From a checkpoint of a small transformer trained on Wikipedia.
Size: 15 layers, width 96, 3 heads of 32, MLP 384 tanh GELU, vocabulary 3126.
Each number is 128 + 32 x the weight over its row's rms, rounded and kept within 0 to 255. Layers, rows and columns count from 0. Numbers have three digits each. The size before them is the row's rms in percent of the matrix's.

# layer 7 attention query, 96x96, rms 0.141, rows 0-40, columns 0-95
085:107083112085142090105174081124074161124127106115111125122129101118141076087150122136122174128145130132093163123126077092154161152137131087129129197201083122138144088153100125142124110102156177117139198150108117150196154176183070109185161138118093146165084089091162067148154093162087123110
082:153156179156152097174054119134130084138154191134106106194110107089103134146109115106170134111098131134128109151075132110057178158141160137124085119125105184166105143141086126097137140099110103140107188134155106149101147134145184138133127159109115115090185128052119100039108144152203113128
085:113150104144099107106141139118161166101105115165107110202161136114153107165181135175174161078102076100098100117160151093110145097133096141123107147168147153123097112171166129142148105142127039121156121153149111180133060075148146119138099184141115154152159128054083138111121169124208086084
087:094111076154112149170175142095130167185067125087111167126057133126128145169147135098127043122156132068161131161134149157141090138155167066116134104193120094168140092103105158110126170115137147131104052113121094116114173125100137160121100092113103110131034141149093149107153118121161156158
090:117102111190159176128157121105157153142090140084138149108104139128138138186104105109136073155139098099136159152163147162142104132094200082163133067190139115130132102100086102089115126145129178151098106084119114075138199115118143157137092125095066085151066135181183158058116136161138113103
083:126153109065172160186108140129098073142212156147105109130106111114117075146092105133114153129119117205137106149095097105115112121191127170093153141092134153097075160119140125117173129141095184098145151118103142102107162142109082146132156145097104116084180128175229124111146121155053129131
108:139099109165120116130179126111167192110066156094139169103118146125135166162155096106147110137113107110130143143193157176148090139061190081190107063155135103171135080124106133131099148121131136158095116126091137089148159115112150092108054124168070078154106149171144133091107098127187109078
066:140175129100197156152086138130161058139132137135089125085143106094096114125095148146120071142135111105089115102114089136139117113164098178106151118109079138094091147139078116141133066164162163156228109160108117169100144138132107112145183107070144139114141054132121189127133139163045122129
086:152159095137116096052137118184097155126144091141175105195188185135157173114126187122186096150139141119123115141149133090091157135043076188138107148128132147146179077133147112157142155108139139077110086156098143109114087119150123077138114115114120085113181135085126077062102151134140134118
111:106177128085097136108130047121111134143146146110126103123077177099104138139162161130159092168220100084107167096168106077116151113203062140085151131151152143128140112181165146149120156153154132096120117183135152157125142149162119134170136125145136176134107108072061122159164151109110182180
102:088144111115066101078103142101117125109071188098168180084116186153128140089172138157169175197141096131184077094167148084098181151107165127091143140109137123111107138108158106119164110150163077096092130152179149149078125087163163168123114097140125151146166133144124152152179100092086120104
093:146115137047167094141178155127084157158107133178183136098127139168132097126140131047176162172150144164084125155147159098122078068143110135167091104131123041108136131090186188138148134130143122124122143080101128108157114087106170092135126168081165109101156159134127182158095126121137091098
084:133149159081101079094164116135117166108153083163157140143102180129161159119160147087168143142136137133083164150171099062102119129090106143137150120081127112088126146078195173146104149104178118067107096119138128166119101124147184059176140215120155112134127148099119115117130165095148049093
094:116102149127096112119161129151158116191142130118120076151108078091111094169112136105172118123130100135149108105105126123013143115161093091174114132117116150135081106167135130133149141098176113148178063162181130181106075137134138106140110145151110142131031149107124175151198181133087138165
089:128103169156110114090095188151102143079138002120139164155163125134163151160157125165194127153160154149071193115107163121104171131082137130122117160101078108108161119137133117132153123110171075126169115191139121159104090093153158117153139135116131117180146112070113168072117111141112117091
089:045117053104107146142126152101126156152123081148117188135104155090125105157134158076202137119152131125098159117117154144104119117210117134208082123128130095098128146146096122124134082096152182118149125096099146178168138095110127155122137215184111155108119110094160117139168097087107125178
087:166147171110197180189102098104101109156187118148106124090154120175138131141099064096117099105158112111083162112141133128191126155119108139118161137160108160116115125090150164104158136190096118124111148117117127069190178136076113118187096162085078123131106102186131101076080117177089123133
077:182152122141191106108104121123127089147111015151119128096127109122162123104155118127129094175116121082071142139132130179143092094090073153115112128112069114111226141048124113132163139153112111146136139096145135091163136101094108158076101116065141098114178128183111164117098131168131115128
111:144152137159178167149120110114142146133185091149061131169157048121133124135099086145106147086070128098120137138121121174118050143086126135141130133161142150134065141145110117147105120107092152105185142136122095159183139153072110103153100171090081080125072169146191121048105110160132099134
090:116171146073119121155147123117098153182136175133164098132146119085123139158110083058159112118178151159098184091147111109146099094240074125109163106179136070153177067119165172153150169155144109111142064127107149066116122087132149114109106117123160152120113133115117135106125139132123191149
092:116134135133137221170132144105091118168193193124087075132101066147093144197138120057138123150125134125144130127105110101105073113193118068138146164167111131082078096131126145127183108132165181115137131123143064122103181152067115137167065118130132141109119104120124130116159105141106139159
160:105148103085058136126123100142085130138092174113145134164087160116083159115160152127158101176183125076131105116150126058108153111163111150098147153162158100139137117168140168144083096130164151091115074205131159176088123099220124156161107117131149180126152127086101123168197122092122158131
087:144103152169141105152110172124161155080130020169124136113171118094192117131130136130111128102123185133104148124075114146143151129111102128115137092095110135158148140078121126105126161126152065155124127090128127128178095161099148124104207092094128085179034123185091170108080104166145105124
081:107129112116123144126133145133174100154145122126106087156131157085139134190114131107124108131140141189146158164126148149083034106133099128172116098154109121108094055122106145123096084101160175163178145142101101107095120164082158151089092153136149184132207095068120181119150143093065193152
094:126076093115131117133135087126108191140147207096164211104079122146098122111147084129083152118141111120162164144174140091148136112161152145117140119163163107098090111157145166129122090127160181047117094102132153099102156116155085137119065195151114169141203116100147087125166132100114136077
091:167162054125179126165115157083122123112095080184146153068107142139131132121163166121130111183158102127034161099188142153110126079129086124121118103118100136125157108099079119166123163160155091167110196068085135088114132129145149158097148096092137119101144120137108213122104096156139127153
093:167198136099136109125153115091122141159133149093128114156096132083133127125150119126136087127088148144112071126105109163184177132151194095126123103057135135106122185102145119114180149160100104132183101113083158130117142128185133129144156133156133109043188152205062108118139209100144139102
087:130089146094108077145137167103114168161174126151178096119155144082087150133125112082117217084172163182132137158122148121155128115190088110166137089077147104132142135145181160106160101131148093134150118083139118114039104131114180140107178145158151151124110170142101157096150159074138197116
087:146139185139139157094124214107164130163123157093033055091137094151160119103038067105148137084111136147166139092073107154137171156149164115098208168127110116172106158124138106146167132139102103096166073109101104133166138105140114131144144091120117133137093133138142153129117133117092162141
089:124179088107129116167129085144164102163160183119096080196097109111061056152113148144184137106091133102158123147150152138103128137175120139150115115160109169129048168180127157066098191124137168149103075151134135155102145127131132110133126154154111182127069147084127074080107091140139111142
083:171141109192156078135156206137148130090104112118155123143145073092135086159147122093030115193127143172157107160138162188152123101104164136118099106165101113134162108097087087157174118151136132104135154059113167073106143131172141178096140088095120110123120173160126139105154127154185138108
094:164103172114149151112119139173139072135151103147167090142150099134182089188146111136135120166067154122077118156165119122130115092101103144077128129122091136090128135022163176133100141169169142142121095147155143107115142142106139126122072140073144152169133170133140193060080082142147085072
079:119138174130093126127169121127072111139203149096163088121102132178123112080114091130111186071118117156164124177137087104093083194173069053086147166133124120190128145153175169082116153133139167153101105116120123137070156069122089125150143117157123134126141154176118142167127119084085149129
079:086099124064178122139141092179060125127070169144123097131084144153154098091139106160156203122081149127147118121144156100164129135114091108129115148120110163130120137033143137175079132109161140128081198116115134100203107147165131097144103148103124132097126169143149129094116129144061088065
088:126101139118131113100072137149105107118098097095108119145158115142094071128156159084127141130199026083145039108146139112136179123143161165084138148168149137121099092146114143124153094134163139111145113183133137220080102141156121165124137124145155181128133154059094072145140113092163147146
087:142115109148091127121184117080140161138166148128173116113111201114157154132101104136141083120117129151131167116096134165186042151162093097171146131107154126167128170158135105099081122125135091184130077065111108052141142084069143077161137145112147076117101152191122135134108133113095194138
077:110123125190046116114170101145131156140132131096167134156111193087112194181135111127184045137206103121096142119149169129171122116101144138150107108108161094120170116179105153137097143108190152166148112128119104120129129065108170088167095121147140154117113140134083146110155129056154180125
115:122119157143086116127189089087122171159140170092179121125095190093170175166126110120161119113136117147145182126088141147186073169131148094172083112097153114162137168152129130099071127114123116167130077072112115066156122106081144112192131176132092092128093157214137148108131128104132163138
120:132140135131161156145080157156105076098131108200093092100153081158092081105110176119099112135093148133117100132135114078077157080161070187097165152134091140084118110106111132130183111160120130085133163164150134169069120149188119169094146071100187172117141093077126152148148148175102100126
073:112096144097036112101127126128144142122159111089106157164147151093126173128134123131147165080199130092108136188157186169111136163125175146112086097149170106132136111185134127130103164082138150140115130150115109098161158112129116096112090105159107132165149164082095032074123190068144149086
094:065169117152133123139078112149113097126111066115086123092159226082112136188132156116223118137146158124126118131067105141164062144112091178131183127135107100147107129130122126105078090096114146137131140167129119118112154131127134121148133132123114128210110169165120073101194167132113178144
# layer 7 attention key, 96x96, rms 0.123, rows 0-39, columns 0-95
090:137150107133145111120137211070127142200157142093172121079121097111042157145112138142087182109056135149139118147103164132072069114116186138129164142123162080108107064106130153118158152133137111203121130137175134103116124130176147125099107121140139106094112089122126160182114171123142075087
086:098103141143051128104193175146109127150123093073190043158186138101113059116156123154128081060133168101131166166139103116171071140095124143171148097134162091135112158109127158170124076135107173116175118134133099184114168121139130115133162093129121136162149110154156131153126113093168103167
096:148107105074124159156172100127155122173088163138138102120095101156175073147117138109112127128151086108155089164159112149136127144156157134104138131119116164070108117126083157040168163088122153196079135079096086101070212161133118097090145066144139121072192158146133120126129121164105146133
108:126141096105121103088154156089155164153167063099129110073128126119159139090144110165107173106049142136117118151105185141069123131133178145169112145079164142144042119085112110184131094125131112173109140105159119144174048160113098148096109133180089155111102120148161100160099184104109090121
079:082136102160134124108110055116111132195184134079145136126125126103129155126186135133108103174084151112139140173091148122079165140113106165102144159153162164175086075099132139141128093138131204116122045149195093118143062119085172119193089175115104143143106130127144096121159153083122113131
102:138128131145156161181082100169123076072087148162149123174117097106125100175130194159117108157166122082138112102161126091179156076157118140101186099156087156146162140129128119081150159152146178119140147157109123090057190088159153146126153110065133130147136105111177135057156119169122161090
076:104101152144160109075097121126109113151155103109136130052172139102130149121127102138110148122058107129111066119090139131128189156120141131167184142084157119172021095125173086093130078102106141106104102110170127170166096171106127123176129118145168115091147167179134096128147196091114114172
115:166124131168169141158104145190128077095099152166154131148119130083115073189170162144151110133196133099136104092156106077144139060132091101113132092145113158143138110124123144107143134159157136126113140168097141107030184108167152167130137113090171160151108087080113100053123094167090142093
107:130143143130108137062115161169100150049102077150130143108194112085133133073176085154154163137156157149102115143087103063155173118157103123098204176075094137163162126124136112139136060132143069081093177155146151128095143116145135123183071116127167110117140124152123114176156137121093125149
092:154113107171091179109167119133176140184113173158137113141149083066112132108093145137123126122167160111156162079149113086112059147114113187070132153159124096099173080113123170127134149142123141146119081142170098157103162130130128113153052141161114116173113075087143147216158143100101107065
084:124105138162042119168127073105063122103092126140108086184080120094137202110141148141134108152146109073119129140156176099163117112088122156132098170149182138130161156190128117129101129119139170153133121102159136164125144077147181173181121179190112121129131164129102159045167100098123138136
093:156076117123116059130133190126088149158131099162177132040096121138103172147038122115111152109138152115159108126154166137156191091096160087177128092085172085109122145110218138096153122191133139128103119099092135113120100124148152142105160151126180123145131138164180133098120099122149140168
101:162107143141105134102078180158105166076131138145157139119084098107116122047085110157129155095111139153132099116078090095163152142096093178076160186064164138142094105086163104140161070144117125146099064075166147151120113120149149124145150160146141158130121081151176156199134081124076135149
101:100121148142125129132162132131180116082142166105135073155104099130119164123120101095022106158145135155173173156119126122114115111059137110103109163147142137168120108167148222122099141085141195055129128146103120145071139169105145116103094131170132098125119056067124096114164091143104155160
094:090173171099097093034160129187109120091146060132104147102170094192147165114204102138076135165174151132151201117092183134121122094092090129082129149088115184141177131119163142132127100135141125141164133121091143131093104115147191107160147162094159123152118117136104128086113123097127133132
098:087108153101134087139224126108116097154095154122153113119151075166122168118123144116122092126097161116111152147175106127132113133105179111167093118126027122110054143113174168125131119135186179152143065139082118146135148131192148049108151087097112145126123096115128099100186122166130101120
083:129140090106118167121106163172161189190112123140146120097172112071125138145044153166111148136092102120092134102102164178112084127129089199115170126143090096138115084117095091139139140164102124154151146067159063086175154111131068153100144164085129110150175171165111160131118130137120163074
085:199193115116141128093121183153140154081117049124156166099164091151160132133140093098095120167153163134102178119123105143117138108124115080167145100127151172075186159117159121146092161175086091143110185103112117069111087103197143125106149135122120131146078125135167175142097121138106068075
096:117184140115164131124127150172143098134161105083158125110138092114146095155086119176080111081074130195116121146121081219081135135135118156142154155118079152161064083124115158113115158075096150145167147125146093129150136206133082095142146087087142101071165137157114074157132124166125121179
107:144109076132127126092135099117166144182185118114142140129122158099125199188102138090115122132174149159208155117074180134105073130144148150158173075129108096120157119131129154081171163120122130130132097106118051136106141153091121119153071127148132140165110131077155092053098169129137199087
100:110167098170166167161117095094198131138110144152122087069060107118087145146125179153067115124100123127197099104107134164108108102162112153110128164115135142175116090176119144096168165107098147130147076146163147094115146128080163089115121175086090098104073078133105151159127137170117189183
098:104120116153131080106172122112161066168081153141113082155075183104116090135099149105162109148177176101144119131137132075155117133169149187119156165143075111123151099187110139122139119108122154170084118132138066173161186152132138100133062124175112136091061079152120087176151169103092141124
104:151128113076101112095131186172179183142099110108180147130196136128174138139140095112112156141172162180120197120129159162200089136099150091124119103145121119127128163118118122136111146128055128149187166083102102104140113114130085110072178125132152127191167144100164126068096097087166154101
096:138155112145181116112130120155126079072116145127036173085104150191064151147177150117130132130115134128148023141123147124085142152157171097119124120126134174142085099140151171093136129144141148074100124161133209109107114161117153081104085138153127119099130082113143096097165173179122089153
090:067104119159129144130132046138057162120171118100171153145041144117054139131120190156162088150123078123119111136175143148132104141152113221156168104137171086131154095113139101111132097135144185158089080167148121147125131129108163132166113165149102139098166137115145064126141167120125115148
092:215147086123129111127147145129169143136109112108145167104214110128119125152154129168091136106143176113105147136146161107088101083124212138132100079160143126105118139099165142128178145154104053130165141153126177067095099096139145152112107108094090164132086103127184175103120124123127072050
101:136145135154148156167081121062117101151124116165088089149075132153158086099104112127162174110098087149104172097123152086149154126130158103164146177060154136119151091114086134157132095170153135132060121110079097084171133150120163189170162092195156145094049121138129154117102143154076124096
097:132118142120125125163136153124132164140132170099165140128100205129066176128156136077104155106147103147166151133110195127190132134123139061174098062078169088124138127118103134099143144050112147164130139058111085116100129141095159116126122124189139139149148126141131065074141189110173181160
115:100095152108152146166141106095110114166204128094098063195140154101173166198109121096127121118144096151128142156087147180132070172079113117126129168110087149131130155179105155115125149095167180140168152091136022133133146121104109112150123153108146104129078145133070130068130112144136168118
094:075142108108157144135208089091204106180099130139120113097140166094112113112079160132097132096102110113120133165135146096093145122129137133105097175166093132125084046114105168100099120069099120139085108144158146165164151149101127084108157068113154130115125083111116088182211174144103168119
087:123108109166180133139062181121143096075124112116152107109121124185130145140189123095128131158115162138094189130102145119116185092171189079130121096101105191129126116137097099128133102147134072108123174142125167101134070127091149143143141098099098126119077135144175112046092213123147072106
109:123178074152156106074083141152140170044138106172095179068087116135120130117152145156070153142113108138144105125089103123111165089140098126088104152129212197134115099143161074132107102188099102111082120091119200133108100138157183175136159153134120124127131118115137156186108151132149122121
094:128182069126173127143079161135142106091101157148104115117143105131101101114144141139110123176058141134082068088146057119114131138099140155069117165099147145097087141103113106082160118133145128108116126213182198109156120166097167172085086123086108097151124061101169139159131132177113099133
085:104099129136144158139094155170147135093114154142118153114088150089097102093130128180122115162133146103144128080123042127152126123109121115085148144173131102150125100146094147127124133193157088097099079178182168130107188073071192174151072087112129111164121069107103150184125115150094072077
091:120111127175106127124129119163126125089111096099082135202136124123137124210150151112067079157170122124098109183205153136111199110070203119135116135153153109157138100157109128108159152126142166154151123126121114132115149119103161144134130122135080197134125139060098087032146129105177117103
092:112118115100098126099160167155161135139133163131194140099110126141141142118160112103170165054106132109164151155134053133093166131127069116094152121121179180165115088113186136147106064118184101142046110128111167184129095101098167130156107154161093134164106126189129156180089130074126114137
119:140099160116125112068150137174130112101127169130188121127104098144139106117167098157168147079103099091138133124163062103137152154095095083111139153125168180186134098148201139122090087151203125138036087151146169162098111099149183133164113123119107091143110132186122147164098132092130081106
082:138141144072144122103113147139151107141080135176135129095164134149125128114143095132153136114082181105086169084144126135145143117149117127091137161098192181156090164129204132158051065171150108073062132148125189198148072119184119148132079147150156125161121126142139133138127148093168068108
100:094146072144145160189098115086119172138131112119088125114127154146124142151117180114115139147194136134151112134118201185139119094147124125147090102150080069110126162134078111083163175101123118142189162111130035104122151152113114122099155138120098179061147138089134152050122113143175167174
138:141089179136128108068184137159160112096130149091162115161114118132189121122161093141169144111121077101116155151190122113142145161094151088124140145155168180167116098129194169121083100122155163130055083135128126164135113101124167124180115127171072089167104180177118099138112103096176072089
# layer 7 attention value, 96x96, rms 0.0859, rows 0-31, columns 0-95
087:086142101104087142093196110143106156095145162134100129114137099119127168108090209181123149115128155146134144102062142115111142102109114085148126115108168089155133049101128124144101128142142113138098161187046105140142140192177202103092117111106114081125126085104093092143121149148178176080
090:154159139115162102130168117169107081107143106086077056138177131095118111132107138145178156148139108063106161109186111150110194117196089111096091119061097191134129110180151103126115144137170153131141123157109131204130143094110138165117178158128051188107122126143141122166115164120132133100
104:109113131130136159096159094152149126124184120140115111134172115046123098178158131094167133108127102110124153122157129131173157108082110058191165180157104121118135208141106116133145139129067132122123042153181146153109120210115060105143171169119114104169137134127131094113112177123081096110
105:143160087111136093117147131109098133076063195120055122090162175192075143107114114109142124127118180060106172157107168112158104125049126054115136092133135133116141182090137150176118149115139136110135107129113153068121128152151116115118097140187149130073157137103085118143133152164150102067
100:109102149184155111137159146085106108115107120164074075171087158069126122165120094157133131122184151129152080122109168135096121143165090147154115105117105150165197139114106103139088097142109131114133166146155097105120117036137099073136106111118122136114078187085141028139166146160085081121
110:173128121168138147137125149110130154139134086155128134095175189203130190085164112197052126102128173119179117125113146133112069121104122114142078077102127104139229110093146131119126104119175102107165134059175103125135136136130161121114084092112161082177116122107130120172116131117129095078
117:182112110131123134152076133149141133163119135114129179106136065197093200082128120033102112157120134149153113111118135134134086155058168125156097108144127097126122151144164155123135094138186094120144152106099149094124107097127168135119033075165126138139116121108176217126143167142120145168
106:121144151148160085127138080178160135141141163089115158055136168103110131200142139138129141109136114077158129117188117109125090104112095112067137161115155195153171103140100180149109111128128134132120110091082137109157139141164231143078144124152144118149058065130070083132077142094121118117
100:084120112126149137096130085070084103131164167120035130147140076102142117089127158084100138125126150103139155124132098120095189139180099112089141120137105130114102146195141107214154095137129115112089191156125133117128119105061160119106109087112081133131103160155197123096188181126107106075
094:143162131104156110135142117138108153140156108100095082142089140144122141128115174096136151139163166113096131125147141093102126134204118115053129168120109151142128100151146057160124109150199146157139144126073115063158126137174113182090113158142074160115120092159133144175068030139154136210
100:108120124070083144117092152120074108154099080138107075184092092107105149173115124178119109196197130145128121170075106118181185145167145127130124172120122125125126142153135060087111188123170112127144099123119147089104121104079098109182160122137072175125197130136131109078167132140103129083
105:095153138154180080091167127104160061156134164145127159168193153119108128117184134110174173091118140150084140144139184117146147117134126195116123096100131250114058127137104143152133124119113130139146132189192131150141109136105170097125123106147120118122121148100149050099136192133117136142
112:132146178145172114132132134150206102101092123128147083154128148164109080166166115125140117140136120096053094163154140126143144135151110150174125141128112148169103080109114071154171082165169162117137127150077124142133126134143067137163137169101111119054048133116054099111099081109111151207
101:160088120122125147176162177119110124125096107152157219072140184110142136132137090123088131112094143122134145146210090142166044132056120167154095128114161127135161142176096113152114133095117171138125168056158214135130107150153093142081085119155152119127155132130094120153132107120139073121
096:126113069113125126123145139141172098122076098138114143087159171060131168081095133153137080138132108148146158104186141116127184139106165077174119104127170120112123107131111112078104130123148137111025160068094182196076130094113096163183145125149134096178117120078185133139115102123149151107
098:104118091118134142176164111118163160115149123127113117102140131173159120146101094060086144107107082121202071107086118147126025115086103103136156202182135122134161149172127137187124082116082090134130075185120124073138115097141083133160130191087151120132130134119113143149159137125084134086
114:106144140137119144145151123108150115183174058115130099158097102128119060091115136152144159074116117131098121118160116155071167116151100167136148159147092142146087123156122129169132087140159137143129118160161081209124155114118104114169176134058102093121087150145117161150100080133101173250
109:122158125112146112147110070122147102149127167124144150145056203139141093126125153188185166193133084141073119115157190121128153131137153153102124163108134128133089146100127153124118136131018121087141092090089185132141157116127140192081211145135113146155163119157130100136107113107094126173
095:135093079108099109160124142135184060110143116128122104141143123125182160133108125110086170109172081154110105079121131128192152124135140185134103173149147202120114159094097138131110130170045127146131097145161074156087074118043157154156150128144103117152109128130177060130164091124181121112
099:095111168138168106149127161120059122093109093132159109133114156122103122255132131139084128091091116049108064158148108146125121135138090141097101113159087123099145108135159121147113133135172159143140133188161121151125112097152097109195187175105131130171097140102134104118128201114090141122
100:131145138131118074155124205157199111118137163107107163132135099147161160162135158076106087128128112148107099140068150143209087124062124153153088142119204130131062176136117156142146122143077106182137150140109115097140106106161139133101100138105149154093148138115128102101121036150102120200
113:161132102133075140131093159058154099092094163131194159200080147124131105088087112108136123149171050167034069106111160134110128111119166144166111123155154104073132117143103139096107075147117131122165156149098114173136136082113113159156085184090138111122098166101096134132131106118157134173
095:078176174126132082138162171210202059131159130123129092170143123109154128163118142107146162160132073096137144119104112139121159115196108120160070179096133164146106119119097096148167131170138123140116115158094103127120095101135108110097103141180086137041119118106135171109115150083116193173
108:173178130063148158154133113118094180121123192131145096121111164162120125128092140113118114119086120109130184158231102163119088151129151100086096122170145129092163134081112135198121114178217142095139104155105134148117097113155080072128152144115096093067104102158109179165112116137120132144
115:119124147109103108121129133112094092129093121066133110170167089093088135176138106185167114179157195097065164123166170108113059124173136127154097136128103094131143161145161164173112145137129127119133099138098152125127057066112061136134114157146126204092080098088176193127125125111145162131
096:144144102146155092143118082159150093116173161129140087124152165121110086098144099166108198070074109094084173163243168123122106132152089139093103124105129157145144078116105130186086104162088144092129093165183138147173146116137115105108150117166147112165141081122172130136073138113143086151
102:060116137120127083116134102113168115126158111107115096146147132046154092149121154095188144158198112155084129114139132091100211114209143174156120112116138207133046110146131108115144142148127131144076141146127086192127149132127141148113157164127125155122123124148146073115073081149121144183
101:118092102168146120136096067148088156104110123143130174076167133162149137157133171110146096127154098108180126133088146142138071152059128102135135111120136142107123122167131132085112100085138093128146135127134180091122165188138249120162125170154188118200090119136117091134157175152100118069
100:114113116178147143132185177092084153120115091096119135102150145059147169130168175185117167121175149147106153146093149106166118095090098105084173132121143126156133122173120123137111116108083083154097168150112146052160132150080159180110099106182154162170129094156151059125154100133117075065
108:069158104132155120125169039042083132119213145155063112208124121155085104128137124127133163096079134079109124152139126131069085096195097118121141121149119169100106118158131150108135123128085185088124141158138095160156112139110102101133121170124106124072082131122143114148139185133112137126
111:089050143164145128170129124098137162149202095149110140104204121144167130107125153107128127075111116106220105126104127114129146118075118113121180123114130151105103136111161118121147096126090135171074088140161129116143147229124214131129121092119148084175082111155121168123146165151099106102
110:112097150096133169168108144116126165147144135143165105140127191155151117145108098137130117094108109120208121113116112158048084156149129162077075224046171161095173133116137112128129135158087126137162097116123155059144135111091120103107174142093136160066076111168119145148157138121084099134
# layer 7 attention output (transposed), 96x96, rms 0.0757, rows 0-31, columns 0-95
087:098089092162171130169096111098142154110107157156102150124144156149099120143162094121062080103102160142159134170077107124091120169214193115121193128156065149133118137132112152107105084131154178149118104081186136113112069077100139122122148133099094127087154163142162109175125076134057130136
087:180145078126122091086101142136153176151179120135161136139098112132125106094144148115120103137098191138131148098100101156200082089106133125162140153110196085167112142105173136135123123131076044156148084084137158056146093199101150144094139150108196128112078176078127136147107122104101136123
102:200135173172100135147119115103113086210118154106146054133095182122134098149082095103119118155102141129119127138096129170184113142191161145141108107091149133141109107095128074152157071159178096098135138107063088041162136112145116136118111136162126116157098115111152110119125165067145136194
105:092137132173157163110135073149163119155148124096121113124126092105132066125133085128119116194160151126120144041119062074100114145115249164091148159162118128125146121161134162131106126127167114093154144149135105115124164128137156120098129140078103107172125094180197110115174101066100143161
093:123123085107063161105134104193105080084126101146128152143183169139117112110087124074179113081113147090095113140108062056161198078112119149110161113132126077125112167141092131145126170122074135162163123114118131121218141159164125158152128171121109128134162100140138135128084088118189164138
109:093111128119122131141103063122091079128149168141105158152119093123137118137128149113190069116153071131113094150091070115132159177121110163107131190173111158110111130159119173127155165121129204139116133192120153159082168079129121126115160157138116096114153051170109101075160140221096127144
120:077136123082115132125123138106143145120140202097107155126131096117124124123143121219178119112160097112113112104191113095078143125132167197077122163180087190084148115169161148122127124090127163158145136161128125190067169132141143067126132096110124146101107104116094114125144104198176102064
115:145111121177129070052097095128094166118115102164159125203149115150182107118098148144104107145151216112124096127111138148150105133068154179135075151106092076126159151108145123127153152161150119146135159142139104039084113112104110120096162137127144114080183166130141096172199141088112103112
098:133129094067102151147170180170201114199140169157153169139148144111109139181111114119174130141123152152138196114142106140138123081119112121129144074101155106153113171114110111087073105069067112203144082102110108104134136172158145107154141122122132146111128183059123114146069064146129122107
101:097114069140158056072119134155193194070113116181146142134162091109135088099189139131135119160127188137184092174141148124127113104113131184139119082115132135135147103109164139146092150150120083152139083108155141109104097160077159148092118123106137121140129206175130116135197129067093131091
096:162174136118132139183182167146144135098147108156164135090113115129124122072142129060145193130110114136142127156155124113055150080099150089146121153072129106115092107093113095116095044081090127204129117106140130163195163155143137161134078120126119116131083166058157170144111109135190138141
100:126122085072144139110149080135113162149145169130136123103128145134159135139079163149149093138138178129122192029094073120154120125127080052183183095084133101125161162131123130119157119108107094138128124089051122095196114133123145098134149137122197165142191127153135122137105129060131115165
111:118143110152108043060124109134083176096107078149123113112132117081153143102096125141125164137100166126152153116123085114129114117154133163091140121130144147136156117164182155141125186151148038059156095080125117085157067137144111143091115173132126155149149163177104109161154139041165183134
103:069139178131117129064091079172100079156179152095096135204109111136149136126099190112141173111176057123104150106094139113155139104106143124089085122150178126101123125131111162156191117134148142091118121189118110094105192117126128114143125122137105161171114070203084123134150163155120080112
103:109107133089100144167090150084070099150126148050144144161059121184110142178136124084093105099081109092145163087098185155126120127220177114107156209108128141143097126114159128156158137115120172161139112147123106148170151144175128130164092119107157126098092127117145175121123172085092143083
088:127113190166088106107093131130082110106087072132141113176165156079109154149151081116118123127153178108080081197150210129184144122114107171135105087127122157124132161108106159171113115176161148099124152106115124151083149128147149117128155075168081081153119130113135122141093123212198096154
113:146137077132140113120121152116135170115107099162113126106146162093162159142150094147122124133098143156120110160139146164205136147169037133193107062098160123164110132131187138130136154151093069113146115061070147115106026148112107123109108161180156166101110118108142134087087193124125155112
100:186129131143142095082135126123174180090119125077154104141145110122118080091104147089103101142115158079134161071163180097171097118096120072161141147072179155158137083133172073146119171170162182127076200130122096116135075146083092150159120110114150127114135155142133157077142161067150118110
104:154097086102104125154088093106085153148134132091145129137097143113069179117087157126177140133123189131110117169158147101167097093130114113177164123067112113150116134117120129147139081091133182102121116102072112156224159125146146133171097115121183118096147134074128192155091199156062097118
093:129161160192132127083147111175099103117145054154145114153128145161164112078140122109120141101093085112125160139085105205156167133044106151155129128169145088099124130114114106110160168132067071078150104097107086103108134126132142133085134160144168083145157120098096161191102094170171168169
102:099099148137110158099154095126125156083126146093095147140188090106137143073104126158132181143155163101124121141176104052083131120092206156113158093166102149144212111114122136134127096134168112050142123156110136100120127140115146097190111055153108160140123085146118112179164199155159123102
117:115107132132143158137103146131108152096117098125100085099142127123058111130113084179151133102085120129146160065174119091144103134179134075108161118138143147174111129187158144149130206130085146043078116119111143246144094139164105128144119110169123150144123100153090200122111153087127105104
097:172108074129123066067103092096113182082133085117146158114147145111116119151124132147081112133088233122126132132143135107128113103147164135121141133099152150113146182089194113109146122112124078114141080072095122074168096164140137127138130150084189145177109213131157119187113129080156126125
114:091093095237130023081116162188162150153125052143136137154124125095101103146163084178090127155160130111133075113120179144151108131158104163102100126122186138151107126156176116136127158158114076078161086096108144156093119131112120127088105156098153134143106122155161146151124159105097124133
113:140139160105165131120110121111163155137157067188132125111124157117167070064086100143143130099048139152086136060115091119125154057131197178124138160104131134118110190040207113136154149141125100123138141118152154157136115181096137096097161187104146159125109172129159133119131116116119118153
105:130109100138158091032106102151126179148117096159143124146102150142137085145114200118130055152160126159109125091073149167232139127110104104169139109113161132126138135142170133130142167146167116078096145104040119095122123118074142140080149181093180125130145169162105143116139138099099150120
098:153132062089117135123134160124112172098103118156145096109115141133140168122145160107136110114036190117165189110128154158145117095162124072167141080074119109189164153086135092127107128136102083171140110115114134075171068145119098149201103119131135140125147162093163156122134159031098143130
100:148138172149109160139144109116074069131105193117136116189127108141157139153123174113112133103159132111142129119149119131111147146115152151086116167170086115132173072160036154121121120154108161144093180168155072110071163089146118120092151065160072103106164077097076124135144136199176115146
101:110123149063149166118123075153168078119155205157117117178146108150166125116081169013173143087112159128141111152082141090101136099131137126157154100147114115111161154060100140133098131120155185135096134137169168072124157126124154142160120084133078132106165192109117129150166100145115085134
104:125106116164128131146123160174148125156104090140148112084140174089166108155119103155093090157088130159159161085095122181225135140107037086111151067070139083135133157135107109149129141116077076172104118105108144158132082114132094088128176167116156099166180140120156140129071100175128126151
104:136153097117104175156145096112115085171098213106141108174099120124127171180133129102139146142170111083114173158141169175091124177125108149136114118153076116122182104133056120125143094131117162159144141177113082116117122035103101142143122076154099085136193126076131105119124142201127083132
113:177098132171083104119124130182122121121109104126140167185164121068113154120126143139136151107187119118102099146185207124102118073053040121120074101135148106122093123099108109156140131145098156141108158154144145152125078116087116143104131079108142117171147138140145129133099167192208069153